{
  "vocab_size": 32000,
  "norm_place": "pre",
  "init_std_qkv": 0.0248,
  "lr_head": 0.00464,
  "final_lr_fraction": 0.0,
  "doc_mask": true
}
Each number is 128 + 24 x the weight over its row's rms, rounded and kept within 0 to 255. Layers, rows and columns count from 0. The size above them is the row's rms in percent of the matrix's.

# layer 3 attention output, 384x384, rms 0.0355, rows 138-275, columns 336-383
size [112 110  95  91 106  88 103 103  94  96 115  86  90  87  98  85 105 129 101  97 111  89  80  98 105  90  91 100  93 137 104 110  98  99 101 102 114  88  72  98  98  98  97 111  84 103 113  95 103 138  99  82  96  83  79 101 105  85 109 103 101  74  92 101  80  82  94  98 113  97 134 126  99  74  95 104 101  93  96  94  83  93 101 101 106  91  97 100  84 100 102  87 120 107 106  90 101 101  94 101  95 107  94 114  94  96 123  94 100 101  89  93  97 108  89  97 109 125  95 104 109  95  96  93 102 101  89 108  95 107 101  87 104  90 124 105  91  73]
[[139 149  91  89 118 149 145 149 169  97 169 103 121 167 122 165 148 103 124 139 123 138 103 141 104 103  59 116  62 161 190 155 150 125 165 126 154 133 137 113 169  90 116 190 128 141 128 130]
 [ 71 130 104 153 146  95 131 158 152 170 199 156 136 145 113  96 141 129 131 101 104 121 132  96  99 146 132 123 117 134 216 144 100 136 119 121 112 177 191 134 130 104 172 143 139 136 170 151]
 [128 126 103 160 116 135 113 101 112  94 143  82 131 125 128  82 185 161 111 131  87 120 164 162 137  75 170 151 166 173 166 108 108  97 147 154 133 160 137 122 124 101 148 107 110 111 120 120]
 [147 124 128  90 170 106 126 165 131 147 107 154 129 112 140 118 131 118  97 158 121 130 151  89 133 141  91 138  71  97 112 143 153 160 143  47 130  93 112 138 125 138 110 120 117  58 130 135]
 [133 168 129 150  99 105 146 148 130 132 109 143 137 127 107 140 136  96 145 133 101 138 151 136 111 135 132 100 143 140 146 136 105 102 125 132 122  99 119 138 107 131 138 131 110 139  90 145]
 [120 141 152 174 113 124 124 124 119  98 109 109 110 132 101 161 104 136 124 148 113 114 142 154 111 120 104 136 146 112 125 134 126 122 142 124  79  94  99 130 130 143 108 130 149 169 108 144]
 [112 123 140 138 116 113 138  79 117 182 147 129 124  84 135 149 107 149 185 154 128 118  91 114 125 170 142 128 130 159 112 145  88 140  86 181  93 166 168 155 112 188 151 173 131 163 131 123]
 [125 169 130 116 107 142 132 155 175 179  88 158 138 141  98 176  96 129 149 119 126  91 146  99 143 216 107 130 139 109 142 171  91 141 111  89  95 129 103  99 105 110 109 105 143 142 120 126]
 [154 134 188 131 153 131 117 109 131 119 150 157 103 105 122  90 126 108 121 113  82 130 132 101 106 115 136 155 101 106 123 109 129 118  93 108 142 131 135 142 161 124 117  86  88  76 165 135]
 [ 89 172 133 155 137 172 145 109 125  90  90 114 115 119  93 151 134 113 116 124 182 112 176 149 107  85 125 108 144 144  79 108 127 105 153 124 137 125 137 116 149  90 136 140 141 141  79 149]
 [126 145 111 137 112 118 109 138 171 117 144 114 146 114 116  56 127 129  93 134 126 199 136 183 126 109 123 114 113  94 162 112 145  53 127 159 199 159 157 105 140  91 185 120  94  89 125 135]
 [152 128 161 107 185 188 128  97 128 187 141 109  99 183 138  96 146 153 136 134 163 111 121  67 126 195 148  94  73 174 117 148 134 168 117 137 150 180 162  98 171 157 176 159 143 117 217 122]
 [148 157 156 181 101 147 104  91  98 114  97 107 166 121 139 152 136 124 178 138 132 162 120 111  91 188 168 171 177 116 129 111 112 108 106 161 105 142 102 124  86 118 177 120 130 206 118 128]
 [125 126 102 119 126 116 100 139 151  94  99 167 195 137 172 107 112 121  96 181 114 135 109 138 141 144 119 146 101  93  74  93 146 162  92 119 166  91 114 162 124 171 114 136 120 113 161 139]
 [ 99  90 144 123  98 120 136 129 105 142 158 102 129  90 133 104 136 130  86 131 136 154 126 142 127 111 154 120 140 114 140 114 155 128 132 172 145 102 116 130 103 116 138 121  78 153  89  87]
 [ 83  98 131 173 166 141 152  97  82 119 175 106 120 136 137 143  92  78 142  99 120 128 120 128  91  98 142 106 145 151 110 156  67 147 128 162 135  84 121 154 126 121 144 126 166 111  96 139]
 [ 96 116  91 149 152 204  98  74 176 105 118 112 142 113 151 105  98  81 124 104 175 153  86 121 143 149 148 135 101 103  60 109 130 162  99 167 153  99 107 146 117 124 151 139 143 152  93  95]
 [ 90 133 110 158  88 109 174 133 112  77 122 110 107 125 122 171 133 122 157 171 110  78 120 131 120 133 121  87 127 198  90 149 133  88 124 177 104 136 158 159 192 191 129 205 138 170 112 131]
 [ 78 110 139 152 169 138 101  80 111 133 152 106 143 114 121 132 143  99 132 110 137 115 157 122 114 100 148 144 170 115 151  98 108 130 103 170 123 121 101 139 138  79 155  86 121 144  91 149]
 [179 147 186 179 178 135  71 101  92 116 146  79 130 151 168  51 156 120 120  69 135 149 162 104  83 135 181 125 146  91 138 125 141 139 127 159 151 128 154 108 146 100 119  81  95 106 187 156]
 [166 141 164 156 175 157 105 127 122  93 122 115 124 153 140 119 137 111 140  97 116 114 143 109 124 128 139 141 147 136 124 106 103 162 135 121 121 151 151 136 131 116 130  84 119 108 124 125]
 [105 148 119  85 108 158 139 174 185 117 134  91 100 136 142 108 105 163 114 103 126  84 152 109 163 106  96 145 104 159 167 175  89 176 164 145 127 169 126 122 123  71 119 162 146 213 165 107]
 [159 109 150 121 139 146 133 132 114 121 119 128 146 128 149 118 148 123 155  90 152 136  98 100 171 102 132 145 143 159 131  95 109 148 132 159 115 176 120 131 122 119 154 148 123 114 148 131]
 [105 142 142 115  90  70 186 153 135 132 137 115  65 128 123 188 117 136 155 196  77 122 141 135  91 156 108 103 100 178 157 178 127 125  94 148 116 134 168  94 129 197 143 179 158 158 142 146]
 [145 136 118 154 144 132  83 129 110 146 141 138 112 173  98 127 172 192  94  92 113 125 147 144 139 162 140 136 137 125 165 114 139 109 156 116  95 122 110 115 109  92 115  81 148 142 147  87]
 [122 171 120 103 135 133 125 159 197 109 115 106 110 133 123 115 105 130  95 141 114 119 156 159 124  97  77 115 107 142 163 169 142  95 142 105 143 150 163 128 140 117 126 110 129 142 180  99]
 [118 125 146 108 134 172 148 112 148 106 126  90 102 114 126 148 123 167 116 137 145  80 132 136 155 153 121 119 123 122  89 111  97 161 131 117 128 147 133 126 162 101 105 144 130 149 143 120]
 [133 116 109  84 103 127 125  93 131 181 169 132 109 144 120 108 100 144 160 114 149 159  61  85 123 150 125 122  95 114 164 126 132 141 148 134 110 140  89 103  87 100 137 146  99 125 166 123]
 [122 108 129 154 146 170 123  96  81 104 149  60 123 131 158 146 120 161 140 106 134  73 131 167 139  97 159 123 133 177  92 159 159 111 119 171 100 111 145 193 130 157 102 115 141 157 106 117]
 [ 70 208 136 122 114  94 123 165 148  74 103 138  99 105  94 158 129 133 115 153 112  68 186 149 107  70  50 141 126 152 156 182 148  68 118 134  63 148 143 169 164  96  87 171 139 190 128 110]
 [135 136 148 174  99 139 125  75  47 114 139  85 133 130 132 170 118 109 148 147 117 153  99 176  95 142 162 116 182 112 121 147 150 105 166 184 100  91 131 137  97 144 111 136 122 172 104  91]
 [137 111 128 125 101 149 152 102 130 100 142  67 121 108 169  67  85 111 123 148  98 131 122 160 108 123 124  45 105 132  42 159 160 112 146 158 180  85 156 147 143 188 109 134 129 170 159 109]
 [107 155 122 139 121 116 137 137 170 162 133 152 121 139 107 120 146  90 125 153 100 164 131 102  83 181  97  90  58 138 155 143 118 159 127 127 157 134 160  97 150 134 140 139 135 136 155 158]
 [177 164 118 132 181 107  96 141 179  70  24 126  82 142 121 198 123 131 113 131 139 118 150 132 103 151  74 127  95 171  89 140 109 158 163 138 150  95 101 142 116 123 121 156 171 135 137 112]
 [121 188 144 163 147 133  94 103 134 106  88 106  83 165  92 150 146 122 112  95 143 116 142 127 120 102 129 161 138 112 151 117 117 128 146  97 147 137 107 119 145  65 136 153 130 124 145 124]
 [114  97 123 103 127 181 174  90 117 109 157 110 134 107 186 117  82 148 123 179 107 133  72 154 150 123 146 118 109 169  63 144 119 167 139 164 167  96 134 167 116 194 157 168 133 158  98 110]
 [109 114  87  87  77 124 133 146 136  86 121 131 147  61 142 141  91 159  97 168 104  96 140 200 152  63  83 136 125 119 119 151 143  94 137 141 135 118 136 174 126 125 134 153 134 125  68 129]
 [105 146 114 175 147 128 107 105 142 132  93 181 162 137 119 128 139 116 127 123 119 134 146 125 123 142 152 129 127 114 112 111  77 153 139 135 143 127 109 133 100 165 147 133 148 115 124 142]
 [156 142 127 131 201 116  54 132 141 145 106 182 129 157  90 153 123 156 130  68 162  72 152  94 132 115 140 125 134 178  99 128 104  93  90 107  77  96 100 145 168 114 100  52 159  78 121 126]
 [156 144 124 101 102 114 111 116 121 104  98 125 148  90 134 128 100 110 114 147 106 133 135 147 125 117 122 134 108 102 108 164 162  83 124 111 141  92 108 164 144 143 118 118  81 130 121 125]
 [139 155 128 142 130  87 128 131 157  94 122 138 116 116 132 150 166 131 100 193  91 101 172 160 135 107 126 149 143 105 135 135 142  95 123 140 116 136 128 115 126 157 155 125 138 160 148 146]
 [130  95  98 118 167 161 108 111 150 167 179 143 137 131 154  95 131 122 124  91 133 130 115  92 138 148 144 129 129 136 132 113  80 171 109 156 115 143 169 150 112 138 141 127 130 151 123 110]
 [172 109 128 136  98 135 113 102 136 105 113 131  89 158 140 104 156 157 125 104 133 134 129 156 116 141 157 155 127 166 106  96 149 119 124 146 122 155 110 120 150 168 133 147  79  97 127 137]
 [137 117  91 104 115 143 132 105 109 191 158 107 136  79 148 129 100 129 137 141 123 133 114 133 139 114 110 137 120 111 132 174 141 145 154 137 139 135 166 169  74 121 135 126 125 164 146 111]
 [151  78 118 142 116 119 160 111  98 158 183 158 154 116 130  89 174 155 139 126 137 161 119 106 128 108 168 133 126 109 118  86 121 119  81 111 143 157 156 115 111 165 120 127 135 148  97 143]
 [ 98 155 127 102 163 114  77 127  95 150 119 129 120 116  77 242  71 125 116 156 162 170 115 114 122 160 103 182 120 157 169 168 155 134 133 163  45 108 112 147 118  67 118 148 132 119  75  86]
 [118 160  85 142 116  77 134 178 150 160 175 132 117 166 107 140 220 118 174 109 128  99 174  67 133 117 125 129 145 174 220 112  80 118 114 121 107 163 152 102 148 102 155 128 144 136 148 194]
 [ 94  84  93  84 160 112 133 136 125 132 142 147 161 154 163 112 117 148 138 150 177 115 116 142 171 141 123 133 113 150 126 127 104 137 119  94 162 135 147 126 152 153 167 183 160 109 130 177]
 [127 159  88 124 140 146 109 127 155 152 102 120 140 162 145 165 141 170  98 121 138 113 142 147 140 153  96 140 128 187 144 147 101 169 119 149 110 116  99 156 100 131 116 125 170 139 133  96]
 [128 106 149  80  92 149 190  81 101 144 117 130 129  56 129 149  56 101 147 165 160 144  66 148 127 169 133  74 144 147  42 130 129 102 102 153  98  85 127 136 114 208  88 128  44 142  91 107]
 [ 83 153 125 108 140 136 127 143 159 141  58 170 120 116 104 141 121 111 111 182 191 149 177 126 103 134  87 124 101 150  98 128 114 124 113 121 140  69 104 116 189 160 102 145 129  89 149 150]
 [143 145 155 164 135  93  99 130  97 129 138 152  81 146 128 131 188 138 133 136 101 139 147 118  90 140 128 167  89 114 128 105 152 141 118 155 107 139 121 113 149 159 102 114 182 152 177 144]
 [125 109 158 170 182 147  81  89  70 129 161 125 127 124 129  89 149 205 124 100 144 120 148 143 123  73 194 181 132 176 119  62  74 173 105 167 124 163 111 126 143 112 126  73 168 102 120 125]
 [137 191 152 152 102 116 191 155 130 133 116 142 132 157  93 151 174 105 147 122 167 156 151 140 110 153 114  81 161 155 122 153 152  85 141 114 141 133 129 111 177 155 130 142  88 121 146 152]
 [163  97 111  98  71 113 136 103  43 165 157  97 130 138 113 139 118 170 150 124 120 147 141 148 153 105 138 142 145 159 125 110 141 126 113 120 103 119  86 120  90 123 138 101 126  79  78 140]
 [134 100 123  76 121 152 145 159 157 131 169 122  94 119 139 134  76 186  78 164 134 124 108 143 136 130 118 135 127 129 148 197 163 117 147 125 138 142 153 136 137 136 163 128 123 146 148  92]
 [123 177 136 118  95 115 133 128 129 137 116  96 136 125  87 113 155  80 143 107 151 178 170 142 105  95 130  96 175 125 144 141 167  90 107 121 120  95  76  93 121 102  90  92  82 121 123 141]
 [118 135 145 163 137 168 104 134 137 120 116 165 175  99 162  71 120 132 112 159 115 162 137 130 138 126 161 127 108  84 119 144 162 120 105 148 178 142 194 133 146 134 182  84 137 107 144 136]
 [124 137 130 128  94 120 187 161 119  85  83 100 158 128 105 106 133 109 131 120 115 138 126 156 140  83 125  82 159 150 100 133 153 102 122  71 162  71 100 141 161 150 108 115 103 122  85 141]
 [131  91 152 142 106 118 106 113  44 163 176 156 142 127 156  63 151 144 140 116 107 170 138 111 154  75 175 155 217  71 147 130 148 115 155 148  93 162 147 154  59 127 148  96  70 137  94  95]
 [155 163 111  93 151  91 142 169 172 133  81 164  75 114  98 155 126 134  90 149 128  89 165 153 149  75  71 120 124 114 149 153 140  77 148  45 140 151 166 143 158 121 100 146 101  71 103 119]
 [127 107 104 111 162 144 137 106 127 173 140 173 108 128 155 111  90 115 135 108 105 137 103  93 130 157 114 127  82 126  91 156 112 179 128 155 137  85 109 166  85 167  64  85 114 122 150  96]
 [ 95 127 149 141 152  95 135 137  82 144 152 153  82 130 103 121 180 110 162 113 125 112 141  93 113 111 136 139 108 158 142  97 128 105  98 127 123 176 141 104 147 144 137 117 126 112 163 137]
 [114 133 167 119 118  89 146 159 147 128  93 149  97  71 117 108 108  64 129  94 131 151 114 126  91 153 126  99 140  44 144 140 176  85 129  72 117 127 120 107 116 125 128 125  49  89 123 156]
 [114 163 130 154  95 144  98 131 151 123 110 100 127 174 136 127 148 119  94 136 117 163 112 133 119 161 115 134 129 136 152 128 164 152 122 149 125 124 113 138 151 118 126 133 130 164 166 101]
 [118 154 131 189 117  90 109 104 120 178 128 133 122 163 117  87 158 125 134 112 149 138 155  69 100 150 157 183 127 116 103  96  97 173 145 104 137 167 130 114 126 112 134 145 174 121 173 157]
 [149 146 174 161 123 135 137 107  94 118 131 109  98 140 158 133 169 150 150  96 106  37 138 115 127 123 145 105 165 140  90 184 135 108 159 135  73 149 155 157 153 178 108 174 123 157 181 126]
 [125 107 178 106 157 149 113  67  81 122 150  87 132  95 162  80  90  77 151 129  61 103 124 142  89 107 164 118 122 100  86 167 127 181 126 150 133 141 149 161 107 131 132 113  61 121 112 141]
 [141 131 129  98 139 138 120 105 121 120  70 136 113  64 150 163  60 142 102 154 159  86 137 138 155 104 142 130 166 126  63 145 158 110 118 147  89 145 150 172 137 136 110 133 105 106 125  93]
 [ 99 195  92 116 105 129 120 122 136 163 139 125  61 139  80 182 125 194  88 146 154 106 170 161 121 153 106 143 139 164 166 172 135 110 148 146 101 152 126 112 125 110 133 130 112 121 152 108]
 [162  66 110 133 129 174 112  44  72 159 162 105 135 113 153 142 106 153 157 151 127 114  61  86 149 137 160 145 113 132  79  59  91 200 143 179 130 143 122 164  97 169 145 154 147 155 118 118]
 [120 135 131 131 106 134 134 153 140 114 140 141 120 150 125 109 124 122 112 145 140 141 140 148 142 131 100 107 128 117 132 149 149 105 145 133 136 110 146 120 143 134 137 124 146 131 125 114]
 [142 115 131  86 126  74 111 166 134 157 109 124  88 151 144 120 108 133 141  67 169 102 127  88 146 170 127 131 122  95 118 156 152 132 128 103 124 128 115  99 112 128  89 121 145 104 189 129]
 [145 118 169 138 147 159 127 106 108 150 130 158 146 140 174  92 143 132 141  67 148 137 105  85 148 163 161 124 137 119 111 111 151 147 121 134 108 158 147 103 146 145 131 114 120 122 185 114]
 [161 131 125 154 118 107 130 119 112 139 104  83 109 153 110 163 102 131 108  88 143 129 114 140 123 152 110 137 147 174 123 123 175 113 143 112 110 104 110 120 113 100  76 103 129 132 110 105]
 [135 116 143 180  87 122 111 101 131 137 137  89 154 144 107 134 145  87 160 103 115 173  89 133 127 136 163 129 165  84 131  63 113 125  79 164 137  89  95  67 103 115 117  89 140 111  97 146]
 [112 201  88 128 127 182  97  92 159 109  84  70  99 148 131 152  92 119  75 136 146 107 140 160 127 124 117 102 128 169  98 192 186 102 157 173 101 106 155 173 134 115  95 121 129 209 140  39]
 [131 136 104 164 164 136  76  89 120 122  89 139 118 141  91 151 174 118 103  97 204 149 122 103 125 123 141 145 159 126 102  59 133 141 155 128  92 109  92 100 148 104 113 111 115  90 120  93]
 [163 121  69 121 134 160  85 140 136 121 125 204 184 110 160 141 157 177  85 167 154 194 134 155 194 106 121 182 134 145 172  84  94 114 174 166 146 147 142 140  61 119 158 110 124  96 111  75]
 [ 57 129  93 112 109 135 163 110 138 135 149 138 154  67 136 129 109 112 139 127 169 112 122 129 127 104 117  95 148 193  86 142 143 114 153 169 108 126 165 170 174 150 123 131 103 104  86 103]
 [ 98 132 105 121 128 193 143 161 146 161 161 152 156  89 147  66 139 147  64 124 172 139 149 141 174 140 118 106 141 150 144 171 145 157 120 161 146 135 205 163 164 122 129 124 115 123 168  78]
 [102 160 111 104  85 101 111 158 138 111 142 111  84 107 100 170 114 144  97 169 158 157 165 152 138 107 116 113 138 107 165 141 162  76 161 132 156 130 159  99 134  89 164 177 117  78 122 122]
 [149 116 125 108 149 132  96 145 141 138 118 153 119 118 100 123 166 205  81 127 128 136 146 132 163 157 125 159 116 123 126  97 169 132 140 112 113 152 124 122 130  98 119 111 122  79 137 115]
 [158 143 160 106 151 167  76 108  94 165 158 151 116  81 117 133  86 155 117 128 155 143 115  90 114 170 140 173 120 105 125 135 154 137 148 132  68 110 143 136  96  94 100  60  88 125 118  97]
 [106 135 146 151 135 116  98 168 138 101 149 154 130 152 103 128 123 105 115 114 146 131 153 132 115 103 122 115 175  98 143 134 134  84 101  82 104 103 122 106 159  75 109 105 126 100 112 148]
 [107 129 126 125 174 121  87 103 103 170 104 140 119  92  94 128  99 119 112  75 184 137 127 131 160 105 142 123 163 110 120 143  97 144 114 116 109 127 135 138 108  87 108 125 111  39 112 104]
 [ 99 138 179 102  87 149 155 146  82  73  70 142 177 118 152 143  47  99 141 137 167 143 157 162 141  96 125  89 215  88  72 173 136  85 143 123 109  69 117 113 116 124 119 127 111 107  90 131]
 [140 140 148 139  94  87 163  96  92 107 110 111 120 127 138 122 134  92 173 130  92 121 110 120  89 140 149  91 141 128  71 118 130 129  66  99 147 116 111 132 156 201 129 160  92 130 137 170]
 [133 148 135 139 148 100  82 116 108  94  81 156 119 150 149 106 118  61 114 134  96 127 150 155 111 115 116 121 120  85 108 148 151  76 118 109 126  85  97 183 126 139 106 118 105 128  77 121]
 [ 55 103 158 128 144 128 141 124  96  93 158  94 120  88 153 161  81 132 114 118 149  77 175 162 119  68 166 121 198 125 109 177 150 122 133 135  93  84 136 166 171  97 144 106 154 143  74 154]
 [114 122  89  59  92 122 173 156 164 116 195  96  95 152 141 122 158 144 153 141  81 133 109 124 129 121  99 124 105 150 200 135 117 122 139 122 154 181 113  92 119  70 174 150 108 119  98 137]
 [149 161  83  67 120  90 100 136 153 169 114 148 115 119 129 147 147 129 125 160 181 117 152 133 140 139  73 145  81  89 132 132 151 122 109 109 116 177 135 127 127 143 141 161 165 106 132 149]
 [106 172 108 122 164 138 129 152 209 133  83 123 157 123 125  77 145 142 100  99 143  58 201 153 158 105  63 100 124 116 148 152 100 142 142  75 163 141 167 147 144 103 119  69 151 148 163 109]
 [174 113 109 125 118 134  91 106 112 164 121 163 135 130 172 106 168 107 104 157 141 198  95 132 160 101 107 166 108  90 126  86 125 177 171 141 183 106 105 136  54 130 137 128 143 117 130 103]
 [169 137 132 143 160 122 127 128 118 101  90 120 117 119 129 134 126 114 134 106 111 123 140 136 102 105 138 130 118  99  78  93 127 116 125 105 158 126 109 138 135 138 127 105  95 126  73 172]
 [166 148 159 160 121  93 113 130 117 126 105 103 119 151 104 119 153 122 121 105 124  95 184 157 112 121 110 112 144  96 118 138 152 104 138  57 143 112 122  85 139 127  63  89 134 133 129 165]
 [141 138 136 184 180 134 102  95 127 130 104 124 161 150 101 159 114  92 158 111 153 109 100  96  80 167 162 137  95 117 112 116 105 154  80 114 112 131 130 142 139 105 139 155 130 127  83 161]
 [ 87 176 112 144 110 136 147 145 106  67  99  96 173 142 113 111 122 111 149 134  64 133 149 175 163  82 120  65 180 172 124 156  97  80 120 140 126 121 145 141 151 125 133 127 130 157 129 109]
 [163 159 127 113 113 140 138 137 131 113  62 128 119  78 112 117 141 115 104 148 174 162 123 158 134 106 105  97  99 140  69 110 174 115 172 104 169 103  83 133 158 137  98 163  66  60 137 144]
 [130  89 105  67 131 115  77 167 144 132 109 149 144  84 124 114  92 178  60 139 123 122 139 171 169  96  81 165  88 128 159 147 155 137 145 111 134 119 106 192 123 117  66 108 123  64  98 106]
 [128 130 135 127 147 135 167 128 144 139 153 110 131 147 127 129 154 101 119 172 107 137 123 169 123 154 129 120 100 156  97 116 161 104  78 107 161  97 140 107 183 175 103 105 140 126 112 159]
 [ 32 139 146 119 159 128 141 167 159 157 138 131 144  99 116 142 112 117 140 151 113 108 152  95 100 145 138 110 133 111 154 174 159 141  73 123  78 102 163 127 173  88 125 112 140 155 104 146]
 [119 116 178 113 120 107 108 138 126 103  97 153 125 118 123 144 117 123 131 165 155 135 139 130  67 147 157 130  98  54  96 143 213  95  84  96 125 113 133  96 154 150 133 114 127 138 147 159]
 [175  80 126 145 185 173 130  82  92 156 161 110 148 129 119 125 154 122 134  99 132 135  89 100 123 148 174 140 109 179 136  81  93 184 138 158 142 175 143 109 106 146 147 104 119 122 120 117]
 [ 69 159  84 122  99 165 111 144 157 142 158 123 153 120 129  98 160 120 115 122 132 130 135 147 145  91  81 140 145 161 161 147 123 115 153 190 112 107 122 149 131  97 110 108 151 189 137  56]
 [206  93 102  70  77 106 147 166 147 158 151 168 133 115 184  93 149 150 105 182 156 156 114 141 145 146 112 143  81 108 107 103 197 119 136 106 160 141 157 134 135 178 115 177  94  66 164 150]
 [158 136 124 142 160 147  55 145 160  98  85 148 166 158 140 142 110 129  82 129 116 163 149 137 121 142 140 158 123  94 141 119 115 122 138 131 140  94  94 131 107 104 146 106 100  99 132  93]
 [176 148 126 106 146 118 132 155 159 119 116 118 134 111 116 147 128 126 117 106 120  93 123 142 114 128 126 132 108 114 116 114 124 114 140  89 134 104  97 112 132 103  90 114  93  94 144 138]
 [128 147 119 126 131 146 103 145 147 100  84 180 198  74 200 104 155  99  83 224 129 174 161 166 125 144 134 137  88  85  67 129 165 134 106 143 183  94 167 169 141 189 156 133  97 106 124 134]
 [116 167 138  91 150 169 116  99 159 118 121 125 119 151 107  90 111 105 103 116 128 149 128 143 116 122 116  86 140 143 117 135 106 122 113  92 152  72 101 100 164 131 119  79 120 124 168 127]
 [ 88 122 150 108  98 156 179 182 117 104 125 169 141 122 100  87 131 132 138 131 156 135 119 139 130  93 103  74 138 149 121 128  93 103 144 109 143 165 140 111 136 131  90 151 107 108 113 134]
 [183 105 112  93 142 187  84  85 143 143 119 123 132 138 157 108  92 147 114 156 137 175  60 132 141 170 130 126  68 102  96 102 136 151 115 142 183 133 139 102 103 159 133 114 150 120 152 115]
 [160 124 158 138 131 154 145 125 136 121 111 127 131 108 157 121 102 112 147  74  99  78 122 138 141  90  55  98 121  93 105 163  89 123 157 107 165  99 157 159  92  95  67  77 135 152 137  88]
 [123 154 124 176 146 158 106  80 116 103 144  72 104 179 112 120 170 131 109 154 119 166 157 135  99 169 191 116  99 193 144 100 138 119 112 172 153 154 135  99 190 158 181 158 131 103 161 145]
 [172 133 134 130 138 119 113 115 113 152 124  99 119 163 166 103 112 109 130 117 118 166 110  90 123 138 136 138 106  87 102  91 131 147 148 123 139 106 123 107 119 119 106 125 126 146 199 111]
 [120 140 133 114 121 127 124 162 148  91 130 133 107 116 137 127  79 119 123 123 150 115 119 132 143  99 106 120 114  77 105 145 184 119 145 102 135  96 159 140 117 127 114 149 134 155 146 133]
 [140 134 122 107 145 134 130 138 122  68 107 126 138 100 164 121 178 125  90 215 136 163 165 203 145  98  98 143 115 151 141 134 152  93 186 141 160 120 122 152 124 132 109 141 109 131 102  98]
 [145 170  90  99  76 133 148 140 129  82  86 116 156 125 161 133 108 152 124 145 138 145 101 190 152 109  76 132 123 175 116 170 152 115 190 171 134 117 110 174 109 168 105 204 139 137  91  69]
 [164 123 138 118 193 155  95  81 129 140 101 137 102 143 126 124 150 133 115 115 110 153 104 105 111 192 197 151 119 141 114  82 109 159 118 155 143 165 126  82 169 131 170  98  95 124 119 130]
 [176 112 112  99 125  83 139 144 102 176 119 152 136 141 136  80 155 128 147 125 109 154 174 120 145 112 135 118 150 100 167 137 133 113 154  63 139 132 138 130  83 130  98  96  83 118  83 145]
 [178 121 119  99 116 131 117 115 111 145 150 133 154 106 143 159 121 133 137 108 114 150  99 112 151 130 139 149 122  95 130 127 130  92 137 139 114 146 125 114 123 107 150 130  93 134  91 110]
 [132 192 117 106 155 129 107 164 158 117  76 132 139 132  81 119 149 127  92 135 157 128 184 140 119 123  86 114 111 121 156 164 152  86 150  90 147 115 116  95 148  53 145 110  94  46 142 133]
 [153 111 131 114 103 118 137 149  99  98 123 153 112 115 159 141 118 124 128 172  83 119 115 116 127  76 146 160 123 112  98 116 172  94 134 122  94 109 134 158 140 164 106 148  92 135 117 122]
 [119  98 148 110 141  87 112 124  86 161 124 162 130 125 132 137 110  84 154 119 155 190  72  93 110 168 177 109 129  56 146 109 136 141  94  88 125 129 105  78 105 132 177 164 102  72 108 168]
 [152 111 141 148 108 116 176 143 138 134 167 110 130 161 154  81 137 158 150 102 117 102 131 110 131 154 156  87 152 174 115 124  97 138 123 120 116 136 170 121 128 189 122 126 135 153 176 152]
 [137  93 110 129 107 161 124  77 121 146 135 134 155 175 170 144 134 157 117 190 139 175  81 150 157 184 147 146 125 123 132  82 144 129 127 173 181 162 136 116 105 176 181 179 182 160 131 106]
 [161  68 162 117 147 139 136  90  80 147 130 148 148 124 162  97 146 100 164 131 143 148  80  98 143 137 167 121 115 103  57  75 130 163 124 117 156 152 136 144 123 208 154 137 106  58 158 140]
 [130 126 143 142 146 122 124 126 132 149 157 145 120 159 123  96 158 125 122 129 131 144 138 116 138 154 133 133 121 116 148  98 110 116 123 114 168 139 145  91 132 135 160 109 151 108 154 147]
 [137 104  99  85  92 119 179 163 137  93 144 115 153 121 106 122 146 104 147 186  74 140 117 156 132 102  92  77  90 145 159 130 110 122 126 103 203 136 122 105  94 148 181 149  83 115  93 155]
 [154 138 124 142 111 158 119  99 100 128 117 109 128 107 143 107 138 145 112 161 148 124 134 150 159 104  98 137 134 114 110 134 115 106 175 141 154 111 153 135  92 120 132 134 151 159 159 121]
 [ 95 125 140 170 144 146 117 105 107 105  95 124 165 104 121 114 121 121 115  73 136 110 143 133 136 126 154 112 192 113  85 119  97 151  94 156 114  98  94 128 120 114 100  87 129 111 106 130]
 [129  81 145 169 120 103 126  57  64 179 145  85 115 121  94 150 149 137 144  67 133 104 119  94 137 104 178 131 175 117 137  93 105 114 110 133 127  96  69 119 123  93 153  94 136  97 104 140]
 [121 147 117 118  97 104 147 170 149 114 147 141  86 137 133 141 121  94 124 123 126 102 163 120 130 112  66 103 125 131 183 150 134  90 161 105 129 164 170 130 108  87 117 140 146 145 125 109]
 [118  97 149 117 138 120 152 172 146 124 157 136 131 103 172  71 157 152 131 150 181 138 140 126 134 153 147 135  95 129 124 120 166 137 105 121 150 153 182 134 160 165 121 131 137 122 172 162]
 [109  99 104  81  39 133 173 157 119  65 171 104 147 102 180 100 128 175  88 209 134 145 126 216 150  96 126 106 149 136 121 139 190  80 168 167 157 118 149 132 141 160 161 177 127 113  89 111]
 [110 142 179 157  79 103 124 135  61  84 145 120 115 144 105 140 132 157 117  82 141 109 141 146  98  56 150 176 187 115 150  88 178  97 128 120  78  82  64 139 150 101  68  99 151 144 121 139]
 [108 131 145 108 133 150 161 152 150 137 152  86 115 124 135  93  96 133 105 128  98 124 129 127 100 114 135 134  86 144 146 197 140 170 159 151 144 105 129 158 142 108 119 134 100 156 166  80]
 [171 125 169  96 159 130 143  99 102 122  81 132 155 114 164 122 163 150 132 156 143 165 135 126 170 148 174 141 151 112  76  93 168 148 103 112 111 131  97 152 133 185 117 116  81 126  82 115]]